Weights of a small GPT-style language model, trained from scratch on English Wikipedia: 8 layers, vocabulary 50257.
Each number is 128 + 32 x the weight over its row's rms, rounded and kept within 0 to 255. Layers, rows and columns count from 0. Numbers have three digits each. The size before them is the row's rms in percent of the matrix's.

# layer 3 MLP up, 3072x768, rms 0.0351, rows 958-1029, columns 128-191
093:102144135101161152145176122100124117144137196220118093126136118128121138123080176139139129146148173157097123136110097080131158091148113088134121118108127120091197132180068147093146133157127163
101:081102146159124173155098147085130136112130095114134140113116112110096133156127105163133059153150084157132082140102134114160123118149127150097109100187176183112142145147111142079100089120111109
101:094117120176130157140056037124183111103115135030164131181156155145137127100081089127139122094155144081123132098121158158114070185154133153106100129080104110130104067127146154104080095037063097
099:088168145190170088120173119127136109131114181155137166113151154180124108136127185146179157127155151153126121101074177122091158135134100075123136120123167093145102064113139136171132122092144110
104:154142053160166045095147182113084122065118065124171129116176141140119132116137119144126152107079155133075158136091170167119102166122059068104179149132118099110136164108134118152127147104110116
093:097145083063110126126173148130104090164132106165176061164070115062139110073056135132098124142125158105060116200137158122157084156117171145203109124068164132147123098145101146157152066161146109
093:156138131154111145113114138122150125112145206141069144100156158150045171205151129126161129156132101089145097133151140081086166118092154174073138152119091176072142147128108168145100115114097158
108:197094120103115191101158157127095137115110128129116109108091100163147146077132076125096146085164131100136146180126108064139092185116184108142142201155112082121168045105147116129115123127138126
103:172102147109153098163148095120127145121114131087125128114145062167101176064209162134086138176096126165153147132162122089157143153122138191167127118173102143165065145183192083089124119125199108
100:107158095117167135134122172155103109160145116138144119081097132144177162118102116115171130129089113146103113171113117093105097085148095102085157116170154204160101107180100091138120150156180135
099:164178116162094117126095139166055127117161148081176126101090117136189172077128133186123125118080108100125107155130089153125074118089120090089108105149132084106104099122101067083131105118194109
100:070177119111116137122131114110118120122162147115121139123105148165120112149156102075137118131108118133102091150167123096150106138081099161124163084112176123082106070152143155057166136112194112
100:127178186126085149108121113070117085097182110120113155164109096135109122109065065096151144152146138139202084089139081122160083150086086120157176155119172097143083122076189153094130081162151102
106:048167091193132088092115142119098106163114153135105107122093152140124181078121150082123100127124131174109146092122116098142109119120175099132166116067153104108135138127106087160139167135123116
094:131134093128087093136165167133118118102121108094097103162114067110131176100104129129125141106152211118133115113118164119155168136144139151109149108063119135128069113081184146136115132150123161
098:080181122087096109167108125099106094121077108125106087094178141147154201100137103174170121175143177056107149145105160152131104142102110064077140114203166135098133144110097182136130161166134153
107:075116164127115129173139165112127155114155115093222113074170104148150147134122109192109116138100117070160139118161107133158105102128122143166109075195111111172116184129154180160066129104168124
094:144159131164111083156169145132089121080196124137153075122136143079106075150079119196103178121124151163125125088128184140131114132126158164100112100113122087134082091106157070090126166100111152
109:179187120147072136117171134142104144132090149122068131143087081154112126231074152120199162150072131122169116068125112096131112128138165126123141119135075119146096118130089059100153078155087098
103:097151080091119099120094172186158138127120120146108089107108104128124177155148113105109090134098130201111146066164153118157103087120176105121159144073102135140038085107103122072040193154109092
097:105144072150121119109161145113166143137171103146113168111142178098114096135098133136128115111119166111106206091119145124127147137140155118091149120199150150115158141104159157082149148092204133
092:152141113098113167086075233173198150110137138093113117100122117171094117173155106163115121125151096082110093140115172139147132084171136115140079107147090143109116130146155126058076177108139155
097:124142120120173129127092131107187139142144069106095106156176088167110107153138116114128116151161096132161156173139160081127068112138132062115130146143119111158117107080127149064128101114074168
099:084121111175123128150106101110112132154203049164166082091139084111097146133119115092103114151147095153097069124115171115123099137118151079124096136134146128132155136098099118095111077198141159
103:124117121120076126140095101104185173105043112115146125088160089140119147153142129096150131056176056181122107133156148111101121126112104069133113153092105111137176190071153185114142159145165133
106:145130169191113141147148163114078115099111102144117112095179071075152195123120088125089058104118187132085166077186077138112124145128159169214111124189119087080214100099103168121135119104124152
103:147129115131095109173136156095168145169106142082078132117137088093113087140129076158074153078165123149078163118097132093096169107084154147131120129111138150109127197147132086099128130144101162
103:121137124122123088093102122127087173123104086109146115148041190098107105129140116114181126098076083093192152164101183160134130191156094096143116164145132099108141152130121149196139067144141145
104:185115090116166159081131128196146107059195135104102112146126155099144163098114154147177109117147101152085069161136123137142087130168127151159143096129050114141129084134051203142129124116093091
098:134089115133145136115152122122109112058178111080053115119188137140123117090097092114161132146168123181081080099136135157121086114152101122092100175151014094092153117144116117136076138142187191
099:226117188147075093170140166179125132087115165159068137133105139136115108175140153165149156178094114123148132072116118163134148126128123156144168108131105161139109125137190104137074150115156066
101:113092067188088111154118113143191142160111156163098184120163124067095217170136125149161121133115110156176110152115112124123123102136150085136157175111160124141125164156096162147125165149143099
105:064107152149185129125098116137116091173069104160133161087108110194121120117048105091100127132131096099110150062142103118125114109116072137138121147130083152130112168179134084096150151073158169
110:122158080124100172094087138122090195079135192111117168167093049218103134169136089161107135135099136116180163145150142139128111144130123121122050141208144115102191114182153092123221106146142138
106:126127160149107157116072127155176143112103124061061161201057125137198133131116144232178121187104140149122151099141116112096139130117115175118131100148120097129167097095146175127131092149138159
093:089117101109174057135125090075096176120139071142145171131127130081137127139184162097186099070124129128115170088082122151110064150181124107179131145124168059117111107128093155092144187120082163
110:199139159061130137141162117196153114129147136125133145120142115166098106159094083153170108114125071085095098122150168107097112075163154130165089099143067125103104182123170158130148140112188116
101:165144082138113166146069092133172124103140143241165087135130170107106105116147234133115125126148156168113204191130103091152112110119133211118100213136117113138154169126074168126091162126152148
095:150129108150192113101157129160128132156082131094141152127147060092100132149111135101125149160133149151113148168128092108145173095153151117121113125078112114107130142138158157204129170093074156
093:113115116160109132160111148118093133066079122127160099085135136064097099130103151098139096124162131086112155128112086128134111123144125096120144102126132197108126115049123076185101104151112116
097:112089095161112164134137076130184099147104096115078161096125089116106181125136172148159080151120122113092137103122140129123140124134135138139098166051141127107156125096086095138100072156133083
102:145091126106120098134103118128135122165179128138127110056114096065081218131100103113132133140057153109098126068147163110136120134187057090172106186129115088146152164120141134106180168125171119
096:082104074180121136133130099177121082077143159146111085133134142134185103076149131126113123209171117101051152159143112115095107111195072119181094108059110093132115167112161172114128098138088064
100:161148101138081139117154062200156099152190161083129082093165134123124081132124105126122123145163097130097096090112155140115142107200088143163119136110112085134131085136075137107126099084087153
100:144177091178169137159169110022097146085121149144075147144122094132113146155108136115077128122088104124107157178146145165118083138129181086112112106168161172131117088167174100118139108140052116
102:123104146139139107162129060171151116071094198150114077089111105119140144096111106122086119122128147167046177081160144117185113056133142115116181071100171094118135124141147144182040106158144130
094:157114141157152151112169140157126143143075116146144113176116183146176166156088140118187124093107133153075112115078128173114103111104115168125091183154139149172128163107110088179159099148117165
096:162158151127127144110126125125119119158128149082164091089129154132144091169121084151128128131117145088043123065144118047088123182112114137143114158137111127160107145138105150142083098121133111
096:116209130121106147137130142110147147134157121135156139146137155090102170089174126117112094151134171151083121062136141114127127096120132141111134135171069173177100186137072211131170127165126078
101:213087102130118172113144122063116101137127092148132133149128113103168063105149124162134125116124118143093091175088110180170141178140105141140136167104106137151186102095159078113166060174175040
102:140125112097116158135122155136166122134115133129055139118137091088180104112130182148138161154120126093117145089159125179125118083102231125158173111067177146172148132110143170124153112115155162
101:138105108141129148164159094127082160066104137116160096093118112125161125162134135105089119109113057129095112103149176126154123099142126088139085052150119102135127169097112163104213123157144116
099:096174099108143118154174183128173109118070155136091125082169135135183157170196117122111158108110078098151109191131137109117155169167125107136069087089120122102131123155172102123105141105120093
099:146178143109115137127128108121115104123134140080132145079108090116155071109141168090117086136163183119098179106129141124149119082201102072177123165154082080103197107159097153152070162137198101
094:129134125107145176168107091105115090111117068161111120079065139119115099141119115138126091101152134125102093099119135173135121184095117107136117091155142117151086064148139173104136163199121168
108:194170109137122088104071110100128108102158150110167097144136134155106082116160126149128051109160098057097167179184179066167044135210094106123091139099095147111195133074161096099151096101088074
111:096142181115110121147113136163119134181086157131164094150105180155162141168145171063110191153148088156116155124161114212125147115165103124154128109131120128142123085123133083166089135099108155
098:127138167178084145149126160123161149127121056077162144145138120157139052139124119073153114056168162124164134126136200142122082163155057173130064138106113152180189151104107079161145142157171138
093:134067125168108127095178158166127145145153137138108076162125057085103126055099160211152168145128142183066077173116164142096076126082095146091167198113120155130101147098071106036138145197088131
099:134095129117168172110114103123156124112088193144156129165128118129115133146084093140046151137130129147176063116113123148105077131134088155143135176136101117095123169127128176165150152114118143
110:136104114071036180179125121112123188080135121145097189067124156164153125049095104159145156105122115149090152109102177107113098089124158104111156073176100163138122168111113105124158130127176141
099:118166166100115134172095176096137101070110106137174132157169121075149127206190127152119196140156159124113104169028143124110084110094153089078138099120111172102116091108101179122119118193169130
102:075153117103122096156139081126122092064127202119100093131120177055109170097105147104137095150092138155159091089093106146160107088144208041082079151126136165125107066113208138107143075131110111
101:169117120058130083134158128143161127118132116090157107099110064147126143189115172144050133182121131149107137133145136132164097106091129191122140107173123140147095143069125097111115132124127135
095:179157202108123160159177082126131209105093095115182147120166101128092110117140203113145122127106177106179168100129108117122103075137168094126177145144101130143118113070091144140142134186150121
102:122134107119145125087126139174123076179111134179117107116179149151154086119110129126129090096097145181155070185142123134116202125131075127127046144098111120198177102109084152112148082114156117
101:156138131171075139101062184148144141135191122126112145138070119087097078127156150155105184155087082132133122127152140125081122073126095112143109139117066145127130135159085101092064157116175121
096:116182121108118107167131180130181109102138145140122133102132122122126142141157101186109110115106093157109160116141138092145102124151143143177120124080098061134122126128161087106180086062130095
110:140175186079112174098132156138018152117141121166115166123121115100070124116147166184150110151106157136104124094105079146105115093153174119135129119106145155134100129101125177106044120162129136
099:089121141129119161161099090096103130080151155115129158149170149108104134104131110204102231178073111138109144139070129092123165136199098103136158128120163169169158116114139136119095119109118095
107:161089138134103104122093124165142150121110115084106089117107146117179102156113111145114163117135133085115127096131160135152098140156122110107076109139090174148145164100131101163129146091116092
099:105069193125108082143167177065166117124110132119089162090090111069097158127105120106041114187170073086055117110218180111107183145116124120070146114135124134086101148145182125103100102141120154
# layer 3 MLP down (transposed), 3072x768, rms 0.0351, rows 958-1028, columns 128-191
097:098110085158179131074133127103129117127110076169111113081076122119193145094066146091171150118093116164104145139125156136135088097150090103201106132156151107184098165150092168134189130131162100
103:118074151159164141115209117070136125118153126088110110145104133083054123090170120100119189149117042102101100117079106140104097181106152122160069122142128119071164177110128154111141143107076172
104:162087148084157093084105172154100169115204095161115091126122200112128171131087125139141137184143147104069075137102116202176129137090126160151061184175140199111177171165089099135117116138150146
100:155138116136185080147085162124084119113127133115163068129169135176104075113091078127135115147179122155098162113152136071109146177150142168178104150124086135145153085136178126131117112096074182
104:138082092094156103169154216156080123113154158106134154152127173105065145072086128120147140133118098100088124137142109123117083114153154067140177119170177127139097096089132146132170151150225141
096:092125135072169057099148135156137107174110133070106081108104167074093163124152203152135150092159100094058123116136169126140151162156212199167112124160121115145135115136108166128091165094220080
096:125162105123128081164105141138151117126139096136160117142139124106146079207120116123126158154128086188141094145151137134197109057065107114072100159084156114068095141148121121098126118149102134
102:163182155120167120110114223128169079094156111083155133154088137117114102108081165085195144102150136139142133148170152119158151088094154149112184172142154090156128128180121146196093145168109100
104:115136147110101160058102086090145114112128142096158103130108166077114167120107107059144105101174136167119122137163071107042112077168094081116079128153182141126206061073123124136100079145148156
100:129084093192192191095058147076078150122087088122107120125114132156130170182114107099126141090138190130089143136125112096098136202172191089139131112100147127082140137120141125172068180109140072
101:133139135158089149081099159126114122141101114124122061130112131167126148090140163164082122131136088135103111130143167120164153088119150147110110144125192140152110117055155103093143143117181062
101:129099126115122175133101169136135112103111096072131114139099100171161132102162108157163111139098109120154099130175097090201155138109113177127101117127157095153151086157120055087145084133185122
099:145100076036106114142144103119144102125181183141092122112156142139108094115095141070089092171179109171148049166094115128203146135087097167104174117118160169105145159081108162126164142163076158
106:087155174159112068119120116080116091105149131159130155067129158125120123135110126090132131149145068148156078064105173120067162115138150146148147132106104119090165103098197154111107141125106142
097:120150113124110148143154153083103112122136099154075090174107066122085114108109143146131103098166138065152150096170126125113132092111164111111120100076169084158118124107216151120155173150165168
099:150094182151113202141162064160094174119122112066148103092155161175099145126165101118112183108116083130131094145126161131110152142105145155112116154178088160072124133113109159172173124154131148
108:151094136111112127075126173168123113128113147111195097113135145097158162131097122114094142092071137126163147147087132126127121117129153148128132141167091111192114184118140148119166157108106116
096:139104136163093104140097168131105115120087167121122111108185090065128107144149149099146148133166084130107183152186109090081113108118136095197121129145164064114164068123107132159099109126042103
108:183131121106070144108141143072161158171111131123089069152172119159081081144115156124139122149117139165044151154175129150109106099155092101075131171120123119159121137111107131085131084152158093
104:088148098189166120112137161156114193129082165135191113118110152154097163124136165154133129162091144134131126186117122099157098154132183120126150228112090148165206093077112129088097172147127121
095:182185078102067124144165170077157110094155090164120123178121176150142070141130129123104169100105158185153109145103115132118141127115146088038166069126145154114115111129114120093155164130156121
096:137106133136132164077112168094170094120090196164135130133171103105145132138145116154104165066152137147104100126176192105144126164167117110143106138091132158124186117100154151089075187116072154
098:135110117098171135092085094086131176164177056186131106135113068147139098156168092134105110117128140093167150081131133116075161145158182058124108108117130106096199133097077180100131091096047153
100:121064097179147067119114110145065080129129139116140138090105150100080121133120133109129104142124171120107181077129094133154140120141081199091095136119101126187199102124131120129113137114112122
102:122092145083097085096156090165072182131153085115063098092155160148129091122168158148161130151152153176143103136104088070115123066143149079127101166099082113072143142089087162086117143089137202
106:122117114146176121107088126137138061110155098109088098115141115156095199161126139128053037098139144142114119104085122075043127155118115161193092136158112139104129185156115122167172105161147115
102:127165150135084155141152142082123098136112124134153076098155137100105077123092131148136121136142161175128139127133139079155171102107134169155129097072167181112077165106136129157123193177134135
097:089121118127134101152116114114116120120169151171128170148118103145128123112116165109145170170113143090115128158098118103064107132127105113135177099115111147171131089151088122139125105098114098
104:092145117131177103104133160119151104121160135142144123067101130139098118156181097195092140105144153136168158140114155129097098124159138123103067137127122158154104118130155218143146173062134152
100:133134095074130124212114094121123114139156117113162082120113112133142145156055115144128082108184119179109101143078128154149103117102089105162104114162088115144132087138107115187126132125158125
101:141130122117056104103119101134186177111155194094134122156085153156154137091125163113069167100129094079099133150079167107130093130132138095186150140137112139091167118156210079112104157145116143
100:072149123191116148140128140132168141139095137118153174162177147130132120108104100203139157182109173140163118133137157106087099134134095130141147111127103130162135149160113135119092138158151127
096:126163090074132097123143094089144142109098130109083130193142144072153081156161151129126129194214138136188148153071126168139177146128131107091158122107204114122148028169125169132142131087137159
103:156178169141174114138077110073100153107165103124150116142190039129165102110214128113141160129140135110171147092123066126152163159080110105103107152118124115124114115100102117134130102186148108
105:156117185140144140092094093144133162102117224125105133154112110125187135126189133118206141145141143145127108177159113107097148104087150142146145162142121170101118093137119165140132066059147134
093:096055167124112117139167112214144124134095099168130113133156105117145137127093140119162130144141123139113114099099119165160112072081161129081114164149125153135139151121116135128114066150182129
106:071081142091126114133132204107086112064129074164112121181220123159109081142088202152158123186141136123172088177117186131179132119181118188156109093089164178072158131123085099087153085119152124
101:155142142132144140142135083092115096105155096128134108186099138177118136068099115136197100071168102160146070119080186097125151129129083118120125163121134120134198109119131072106135163133139155
096:127148078101101131119066100129128063082150138120144129104080126139125114094136141147126153169120068161097134174162149124143107125113151121178144158129112138113099103124130131110193124187171095
095:153108138174083114149089124137047120098086078172181088095145108085105090094134140161145119196134110083123127133141135145151086086162117107084226170053186152081166116156141161121096066134177086
098:167169082133082054105079143131134161081127103127155127115124190130105131158143086130202126129131097142126093124114144104194176125140119136100130144097150132190131113112172192132128165150142134
104:127122081110175084143128152138080117079099103125106137159108147136082072138126098122097210116148085127170150173168078099143060168117079160149140146151126148137105066166102121122102111138132120
097:156170149085126125122123094161145076152111118163128140130072083138098066143126151171091126164089123095100152127169153168054122128128170091181090098139162068080106127103102140119130117185112114
100:123099116095090155141119113139141149128130073103111110050117164163111082163068155115153132146192099119106116128106105134090111104132100110125218118117122116147100080110158129130126112142154123
102:114187114131112138115086034022108088191134096103116155214096135106164145157104162139125143142118121173150088114177126117097176171144173084117122060093081130140121109127160110116162112108107133
105:127136170117058154151105131166100130110108153166132142066106133097079138070122128061082109112154115131114163127096131142066083129119050149106114127126145134140133157129108118163043144111104104
097:085127103129156190123123152140147119091183086105088217102113126129129112105077123093207117071131161104102102125123100185074201121115104174177121134107131148079106094147082118118095151171163107
097:127132156123133157148159112132147136133040149106103164130058136117084132094157067099101110147117137149144163151129107146149137149143152106098132076123181167143138113123109151131118174150119094
095:124118194145144149085072096098198109119103138140087189166148160138136163070145123143105058150147152132174155109081096125195151094106119169149102131138117135079158124155128115176204067149120100
102:147086073170113121159160159097127097051130165139152100108133193080131145151114109151115083098142135146121136106120106108110163137169091170146153065155124121106144083096187162209161141134200082
101:140112118154198093162105136170094134111151172112139147126114076163129099140096133083103120177183103119157138194140133123137075162100106103175132142066132139068144149120123086119139097133155174
103:148165164127129147141096114084117158127149167113101103060085025148115111107110186151078151135187065140115166059149165112129138107144140138120141092100132136148080122105121101141140121108125125
100:095155148170117135094104158185116191151110110090094081098152090142135100122112148101135193112137090091086163103125161194199117088171109122165125113116160160109107133078154179083079099165088140
100:126140179101157137145086093103108132149126152133151123154155102101113131097120150095061116128144197107145128090177155109109108138059149137135128152160078140131140116126080129143055125118159151
097:129079103123151087137122110129077115170143064061141144133134131143134084167132120133125160138095117204131150112104105154101107156139161102151137164125081118171101120067121198085059137174123137
106:161193082136163122129086102136132152128175143089121114128153074184164080133123138108081125095038095144132142157162096104112087122129095100149115143127125153121118113124133112099124184149197128
108:096072189107149114068155128145128147135095108121104145084166136141186176160157084123127155122165129121136138090168133139094161129164136154186105117089123158161088139136146058154100145138072082
100:151099128103133118153123125120146128112128081069111094107086149101066118069110113116158146137149166163086150141083200122173103127132085134125112093109166127099183152146119116164154120133119147
095:127134169106114145095169100177159109119100154159148174113114118129103141140117098135121153107121143158065124092142048100112152168120145131119145148097124159135118157129131154123128102160110120
100:122110043153132143148124103130193148120074097175104114154132159142162161159040147138193107047112116103155134177086098134150107155177079153097119154128089071130119102098092106084122148125076148
107:094133130170142130096120110141143104104081095124101145170117093077139129111217154121102126133110167104063133069113173126089132132131113160130112109158108164084133186179128077099126135144086087
101:146154142101142117149142104080122077059133094141104141125157084125152099149183125121132126157089110127171136200164123085123134151162069074156175132156165095121136147142137125164147149178122164
102:067119126145125157137115141105124127115169201131151075210161130124102159138120134165138116117177107133194153087123121142170172149128138137135153080153112115112119083162146161163143111119172073
100:129067142162165146105110126150151135097105064101135087088087133071166174215065142203103168126151149115089137159158126096156195141108123173102152156103145162149121143070095157103154080132148128
096:182141187084070109147184134175125128175123088134148090089117119200122124170188127137128099137142109096141149130123099130118077143131161049121132157102145088102148123095141130118114099193140132
102:112166136126088169113196116149111134133090080148097123153116142198154147137147144110091077125108118145141134091154172145152189145117154150044118116148126167183168138163164182091109175189127137
095:112143074158144099128115091131090108138179114094156176118153127153119145122152111149117081101135142175141108165063089141170136080092108142199120158092144133067134145079140125155165107063108164
098:145144104137111105124165103111140113106134154178102090131086132094131166159158179150129178121126156114075180071154129143099088144170150131154108115094124077143186134125102135112167166126109122
108:063052105170190159149105137169083161116130128150133131120194139159063103105177074123111129057140135189116081127104127073188124112077116107143087162123107137183118087125074130160147122092146153
099:113107156191107125137154103122066101111110112091136131119149124162187169107129099129085130163082163159078090155082142139176119161165118083125173134139158126171116072068198143080104161146103099
105:204185159132095132110188050126151126108128134145195131141154102118123151122134168116115019102100109096070131140145096170092106089163124101094110077059160148130172096075174175134104094128123127
# layer 3 MLP gate, 3072x768, rms 0.0351, rows 959-1029, columns 128-191
102:117115137079151117108134104148126127114104134161140121183148077156155150181109153042167116124115132117121148068142121142135115124171142150152109177144084112102128130076171093179170105153089107
099:086132130124147131157135109102120140161135160078146125153117090117086117151127101067141154074178195113159124098124122075110118143171080145086094105165088101162122116161177162114138148104159111
102:136106152128148117111131096120112102134102144118144182125153063164064141124139063179149118116086139124173096115062134093168117131143129085142126103160125131157147121147109136117134168132123154
101:108100060176120139054168133106113159129155138146178188131106143210123100133140081122170121066153041174109110149076119028150121201116078137099156125153097075118167115134084216139174110112141069
096:095104162169153154086132110107183148165128217070106181100178084157144146115129147094127098092141144147094089134128098105124136103102126154089103121172115115169109112125134107158109114059105116
093:083114164113054113110139148169122225079087087107139187124137139151153158105196094117075111206110103117113158114077187107167178136082176163149137162143146127134107119155128108127127090205149076
110:104161098106113150069114170147100124144150174169151119175096075138106115182126174102181158088172092158169148105078103153124136134150104152126157109124176160174117144140117115161117133199098072
100:117145108108097072119111105151157084100125128094153084120126125087167077108123089108165123041208137104067109099123136111136103063087166123087124077101090161122127143129156150175114134157085145
099:167145187128103127089083132103090153131136176129178131154099127172082095139221115114122086079118127147054116139157170106128133115084139137156129126142117178069078103130219103094077171108157093
101:143121130135127086106125150159117131144174153096079176160185083089096107108150192091152150130140085145129094074171097118134154108131152153120127146115083041178178109092194043141139157093086148
103:131122110138098119080158141083136146124147079153174088146112103145136107104152124091106126134100075198111176134171122154188067146096128108107129177085122091171161134115064111174152130133127115
094:152116122188204104067133103158126127127138061134154144148161117089084119134177114133136141079126097079158113134146145166139092161134139094099078121118096139172138149117112130161106123173167114
102:111041107141151132177084150124156109064149122097106120120165134153102094126144085140117116165131189125119128204107165123172092153173070125131082114089128165141145109105072143121159144174186120
092:094116112095123106133149127177144130177111143068094142137122101117158154035136096134163111120137149127185129134135129129156139165120165183141149139116132129101118174111134151133122122200094126
100:169095124182111171126153159114082179052144104087178128137105134092123046090106101098124095096084163107159140171112143123129091089122130138134119120125164108113110157086164128097128201141114102
105:133114098136115135099147109095136155130132127125181149171183150144111115125145103073199135123112172134135115103076078153148076148095161121106158137116065168153172151143121093177152153126140089
094:109092106110122066151160121180119133176158144115159145132060098134112127079153103152142173107176063110134165139174097084159121107111160099143083185120123119098123123094172065124154129110127155
105:145109161196146024093147141163119088156186111109091118126148095150123153118187165122145060076112112135155149141135078109120166134198186109139117129118102138128138160118135079132119157172124071
100:108091157165099090120134136130099159112132161153162135092137109133132151150078092119141166067122102128106142115168120138165128164141144166122102137115106119155114152158181125107101181122111226
098:143105096146118112182093135097143121107133118109107123119104124113104117157093173167158079144126086215117194202094082092169135125076108143114115144110090108113119171185146092133178129158100162
096:122088159142129113098153129068122142137157134229136162104209122136143169060118099107180162124136131158118169147142103136132183118143137123126129093089111144147137175183140105136201160138128109
103:105122098173165158145089195135124180100116127148119126135123065121117157088176187156150127082133149111099142105102108110148204166085151137158127118126060155147184160102106105171113131110107109
096:135077105137126140149139153167047175132130114137154106093057119139150163117089108121090143143098204107089124157109134143147164137146115155099100103155091130167108121121151127151175162177170146
097:109114106099127156129120150093114145106100094062128079134120135145128089101083116121155146162183151079182149162110119161151039110127117118183157080148170120181108124080116099133148077149164129
106:149113169186105119092123097132112138086155099116105115081083161127078143092105116094113112145154133123104057154101157146125151150118145057127193199177161094128104096101161164151081153097051074
101:063118200166111089113169213152136156145139138162124146136142124150150104084134135083180142092162091093164129085098120109136160096092108142185107120181109138145167166123158143146159126099119154
099:137100086159171098095131128116134098157124093111126126164061097114118093102128093150147168147095095139158115084065098131139127192118114174124096120221145109148085099123141139134133133127092067
110:181095090128116127102133067114085149102143135112070094130107132142138119119107173138179057053186103154129128148138108083173098116094087146167136121092109103133172086166140125090105117132090081
095:095121126128130147133129179098189128118084117095129131098128073112079088080150056142150171144104107104141093184131164187156140152120146119180163124104114183170105130142130137153139116151140106
097:132150080163112168172138090112138107177109134037161130104133106188166121086141156132049104133143091144153116120168131087175103139104133158127067132110124133168161173154081154142184115103147131
100:147137113143123131102117129162104119116160104122137157106141070154128148143209141146145145111153061146096142155125127098119074153159147065099111104063124109179114100095165148119180131085115121
102:096133162124045169097125149126125114134159125087137122187152128067142112132130142108130116180186123089134151153090155146095132138131121123135057124092131156098168093151126136118110108090155110
109:135156125131150134102113103135082133129105208080163123190124107164069128116133143146074122174077103139157157135096102167139142124073070113115137153185137080132098146135144128168189104142178128
102:095107096118096092111197135181145176101131156105134077171104142170149156102171171113087130133122092207134107163076117096126086159118103145162123199172127106183185095097174140144146114107169112
094:100077185132156140154122120138086127143141126104136128146156128165087189073108170095119121178135099113070129185113154098158107145096160181147146120169103148156143159115121108106200094095125137
107:109145137095081161141107111147083114105150170068099120094159120162185104101097198178092096141095136045102149158126133106119175159135180156098141125093123160141126152123162114130129127065125110
104:163086105116125179121178155089087123200037122050117164120131089141112105187087129067127158095165089128111055167075111149114070148111110091113128140103137100145112087086097169140153139119143147
095:150130129172107122105184120116138190116131135137074117171142025137108110140089104098097101140145139140109141147078105066174152143157176109153121147113061154166117079069155101168069167092104103
089:153107111126166174105190162162142136090114134179135103110102088163098157146090130122138118059117155161165137153085155143163134126138134126115084157144121127151124137194088108205129128174084138
095:126193115108066161092122129132094094101148132117168059113137071128133129130114049090136125119155175112160166079119127117187198146105113163137099134159162121126128094128129068081143184166088132
104:087138162074141098148142108105067083064170115123053139216151149103119111087095138128193098128160172160110176128074123112107087178140132124112125145089134117114097103151143115143074091097126105
095:152135117096107102115134134170110180155140121157115116121174168152155101153135121121109175138153093057108107092071130164095084174107108074094116142141115167050076146080126124163141124080118157
104:132086160187150133095151102143069082164104119104220136103115164114148125135175131174161124117140108121121126141124166130146119086083129189093205113138201090149120085147138074149090126134159127
100:151127123126079137102129116081118122147129118107135082158108095155123110103097075124132099149154104103103082114152162110141161114060146125126120166111149118111098156102174156123149161092147085
107:139096132149125127167101126141094120176164212092100125097125111117082142076174141117101097124088130134139101114126140096158162078118168139079116144180112125108134116137086130160169105052170129
097:083134121156092106069141150128138114089149126118132107133091112104107129107140094144122101129203123126128143092120101160147156113146200163176109086100053119130104153150138115151096143149146069
093:119162141176147091095149109148116215074185112153118122087139102176151210145159134096091147120170158107098138071116140192134128097123164114121155164121153150115091143105141104119127144074097105
096:165093163196118162119134088158130103118196162091172142118093133150116107120081111147108156118160097145176145153105131087154125189072128148121124123107122081117142107128153124131124109115099078
100:126132130158157137101129140176083103151163134175143130136131112163137117141118064112171107148131142174149177152146122127129139176150145236100163130128126116190170207166132147164125199117154144
101:073130098106162098143163134118142154142092104196177162155149081152133142183135138156124098103086119132102090088117074121131106170111102111126116115100082133205116098093158114108140158159100101
106:127112127124093119138181090120087136122084163060195082137143171095126116090125149138119097084145108114101156110106155094158121202130099163100081161111096121108171134050092091095094135163183116
101:092160091155101076092166122157083139190094126106114139150114108133142151148118083062191097056140143108144136150095073157124157116184131211160110113128091145127161144131121123119110143140115114
102:101175169104161093162144135103166051104152155157125124125133176069119129145173101100097130100116151144173172113105187134147117186086107097109117053130168076128133101144098079135173143176153148
096:099113135099092123123090131136128127135144145162160089117117081176114092121151180111212081142177147196084182113131100097133107110153109109160127066053131085162089165167111100136131136154162118
107:202141094117095133085138150103141114165184095147116145137158127129136095168150137192156157160155162139141112157111116037139132140098150122112154159133102101174097124101113096055109080079149086
109:113133085119118165082097072061115135143169125117134170139146088062114126067134090137144116105132159119152201125090120136170151142141105101138118089150079125194143111175118103113191092112163111
103:149119132151175082117108107195169114157173146132113071073141107132144077116107164084154143177081141143170170145073150147164136115122116222160135140126130089154165113140125130173111098097114142
090:115112111055119103146113107094160153146131147122072181180154129161142172192156111175188101095133111124101119133101145142137109107113138170099094140162144154108143150136079116085184091191129124
102:100125120060181123146144139191159157135118131132115110129119102161159149087127125095141129103119111113093126131109129137130118116037122124122157137098106099174106125133173072126097139148096119
108:124130104129141135088084090122125103141159159118077141190124143116151138169155207124142142100131117125110174168118100132158172129100117169071133164052130142130151111160148127101112129094113056
095:104126099132102137163109180120127125173164094183100105151176129104097132081144145122108158148128124152181179108108140104138164095120100125112143124156141119098112163153160119124136155133145154
105:158086153122066131066146157135132128137103149144125158144090138082131125169095163073101138129113091115131108176120138054147159099129143114191184194173132136156139063050113123125114094147178135
099:104093187135163095104075159152105078171117101131134186121147139118163134079125131094151077089119146068099100162139128117147173117110124103150114158120094114165133112159123145100104165109099215
097:157069142148084188094163130073078123092130174108092110131084105156109161168136094125112167104094139120138172187130119157100078115095193166172134150141144120124117158122110151122145148143131170
101:149141174176116168127129177069127074087076123124146144149175148162046134096093112219143143124127107117172116199122160138168150144119194122126084098147111154160154207128127160110115103117148126
104:104123147087079133172143123166112097068120124144143187120133156119119115157198098143143161158086091142133151111159129157129101152158125092047103088123105131164123113145114137085119133146109170
099:111110130136090159104141148157108208154193132113164097107151100161105087112122158104122146175178198133108137191115145152115151145100139178123141127126090106172113098123101155152128169165112151
103:168147093160137119110132121128125093128162228092101155099113098141142095099157095129141146143148095151169127117080093112161079136170122085102091102092119122143148166157116087104194109166193163
098:153112145118107113157130134118084114121110145054134124089097157138151187089122168116172095094153089162127161146169126117146122066129127154161140152162128061186130130095176114175139153133108135
107:118078127123184167136123197161100155115151142102087102111099128081145103047186179155120092057101115099058092118125106067159140131095084102123090117162139128172156198146146112112091182042128107
094:171108127130109149128147082158163082140160170159117155150146121114158092100132175164146072145144109167126123101104201081147179129172142107150155133185126159127126090100123136144086104109078189